config.yaml
intermediate_size: 704
norm_place: "pre"
qk_norm: true
parallel_block: false
optimizer: "adam_atan2"
learning_rate: 0.00153
beta2: 0.98
final_lr_fraction: 0.0
batch_tokens: 32768
train_tokens: 350800000
dataset: "wikipedia_en"
Each number is 500 + 40 x the weight over its row's rms, rounded and kept within 0 to 999. Layers, rows and columns count from 0. Numbers have three digits each. The size before them is the row's rms in percent of the matrix's.

# layer 7 MLP down (transposed), 704x256, rms 0.0854, rows 147-154, columns 0-127
108:531475501476566401499489454502513489497503411502466525536418483553538519495591529486540425527470502463515487495472579512497506466500456529539468518495545462576443530435487482525473485413521564501582460454547551483480476519506487496487541544552536452535495581583558503514484507532536485469482463502502497506490482536538508496557535517499459548496507465523442516521428481512498382495527
095:568598514446528522455466555553410496532534435498501507545537495550509564497486481492486431488499619496499492461535478531473488541507519490468549449468490478478443438473443522506516491506506555483535489460495509521505520435517551511490446511493533483521449498522455488510451484502455524527549481496490520542476510521425514557427494488554477451508460411485457484486490498437522441439475
101:510502410493545463516472422502549493478519489548457543492555471577522480513479514481442544426485525473529492481508498521498556482569515533493585546569552482507556427517487461528565375521544521493516549463492589481508540446524439451534466499473396527517511441485480527507519433511437525527516494474511469530469507450516467531551464567504520466530472489512528572487404447560590522448508
102:494495432437512508523475560505484505521552551466522446435456463499496512396398502502523501507490491558559473477526465494472520518493533540493551446438526524447524465530510509516530437453500530484480483466442473464470501503478466502496439485507512519495481495420477505438536501520501521541498555550500519533475459495526514494541506514444520503490510472457431414540529520501454474495486
103:555471539468527475461449537516491535482523479508490480479522520531501497450478496485465440531522493535473439517519516450466485493503493467505546432523442494462385506482479511528507514527567512457444591496472552486465534472575494490489458511495478454445451527486492448458561561501519516414499527514536445484456481460516430509405461462468550527437531567456437492570537546501486512474524
105:416555462497546476514505496537516504492526534573478519479481563454390499492493485524517477544457531486503488503526494484536561413444500528470475526472559559498465476505465463572421532476569510552536545506489527559549516508505572457445461454492475498522510486546539529491544509533545440549510502544627521416521445386523480527476505504491513504431496503498481451567521579528528440497503
093:505508453481540538430504529455507537450485537538496531453528553448475563497437498528467514501543458486447443516579508515507454547461476505519400483533496539508480453438537464486434524519541500532517522543518554555494538480438561508459513466498539531488489510560463528400468491531481443526531491544612543461471515513484553484490438485531442385501472481373472490516502515446504517572456
099:550443526516493504508505492486536480528483505509497498562541503522574488531473467437496550498565533443464523494459515446518453507489541470534503497509427477508536516416566463477526497495496535476516551483608509513556523483523514475504528531466488530486426551499480542457483489498438440478504593514567493482504491480458461444549506483493504405524440559457526468507501536482514518485553
# layer 7 MLP gate, 704x256, rms 0.0843, rows 148-154, columns 0-127
100:497506437568467473569489476457563529497549478448434552469547549537514568559464514607518500514503440509525481533477495491476383504475501482531517468499521475568499506466550499474511453510497550471542523445468432509503536533516525500409584528544513537476507438490455519510449519477490522542511526457486550441558555501542547446517481531489458499507509486525570519504525472517488494528583
104:472459466514512493496460556524532445439454517483518498539486483490493517558518485542480523442402530590512493442423519499466528566520491512513491542532544456453493485459482517505489520430532511466583536508505486497491502520560562433492577523476544566489545518456482483491482576523474560447473529527491567524483537509500502524524457476537389495558377503554517499502483497466512515543575
101:500459436507525412446517558513558528542534516409516497591506513589473509434537522495466505449433506478516488545469488548520480472496530538519457569468470512513451480448497557517467456510558428507550477438456493542480466508525482463504520527529478521531495546497461493483542483508342510528529503535475529537525529549437468481476478541466462503492611546468482456450451506483515584441506
097:495418493545514503545489523511527508433425438468424458469484424557528514490512475517504470550505494531467469462477479520524433503476522501543428446429448461507436559540553518501417567569551479490504522530453545458478573471484483506488551522498494482439505479477482451448529557479479512459477552561537540518495522529520438506413510487521581479526529524519526407562448573444482517533434
102:472532430493507499505471553485484545520459473469470564541452515474479486529492514522528508490510520521484496504468511493484475490518517529481548425546490411421473530556536477438520523514514468579523487570535454489514492447509463545472497489517447537491497450502491491399433561424507556575485559468478503506451455545461458490614499464480470486404465468510473527546524491479578477591485
092:458416449522548492503566472512549555561479481551496472576486485535475484523531454520490523545431501478517477523509446502411522491488507499447567439436493537466495525479453546528507504504516548440523453506501499510529497560482503474541534482550527550458491482418551511586539495484447548550502554515474508480527516491491454448527533499522493473471501449600531432530528530496501460477486
099:472453476490428524490483577507523540545522527512534532553508441521505393562576505482518496507463453503490497487515488544440465520530480517444487489483487480411487499407440532532537495534483490451590513513452562525465575512507480456512450513611479492425416507490480583470459500483528484483515543548423481521553487456488563487480466492467448419464477545468462511427502461506548486521442
# layer 7 MLP up, 704x256, rms 0.0885, rows 148-154, columns 0-127
100:491491474471535479484440530442479473448450483490554536506406506485470453513491521551547450456469547566551523437552481488438495437482558468551504442533502490462587618525492436513509495495486468542442504485496543536522561530529569538515514517449532482488552489511600476503461543532477539543544478516488448496511458440539494507509560465501489553433476453507482458524575474466480474589527
101:586465531519449438478444470508544506496457582522447512458473568477482503500558527485396510435502442408516489493555425478493502500506447569471481496590481474468507398455458501499487452515484509553478509495452541590467491464450485485482543382469484499495455485438522506480492497481520527443502555469555511478495576506515495516518462527511533553466481560466536518561596414483470548527464
103:551505507485459460519463478418490530571495537558564450580509484550532485548499459488571513462557462496500484518447467464560453494425514504464544562509542482496469492428515490479548578428560507439495519529509541459523525480455520477568475486506519417516443513503531478382490488530481542530428481460538579514440472539442508509496561487501474504484500522537510475523485473497435432509542
104:527509535462474535447497519474471529444483501465473522484525518540536470531535494521431472602591408523451503462476464508529454489530526494562493453518497585396494411553512459524571491558521528561507505528426477504526503547564535492496483492528561499498453551476474536498552537526466549508526523546502458492483558544500465443450434478529516440444505519524513528563546495448519553496459
105:466525505511444469467476509518462500531509590514488540424552609543488488456515553526508513485538505537504518502500492448492530502510477532461547492576477535443504461507551537490545503464468437568503501492462495498470551464545572555484495502496427456480452548518456539392515531480514505570478482468601438488415452483466475555448509503527547511478526463474443534514522496425513497536458
092:540493605451484459486463557501506476516473508493482486535522449530518500513516486461525514494489519527527477502435535491530499508465547578498534592488504445504462535416452453521424519419500538541545448484473442486390528538422478521465458526562548438519538544485480496562503463519513435463548514479438452537479516531502499603486499420535525555469500504463561426471511438484441456470490
098:455519466523573464481484446533514485427543462439515538492486499470522505441482472537523583533532555546502480481502575520483486480468561450514549455523494538468447510537497500483462473467473473429543492512423534529505474505521503564469457550511407490470505492487495509505545491478509465485536446544445427494431490477510550533480422496365504507537484481545490412466598515572486529458430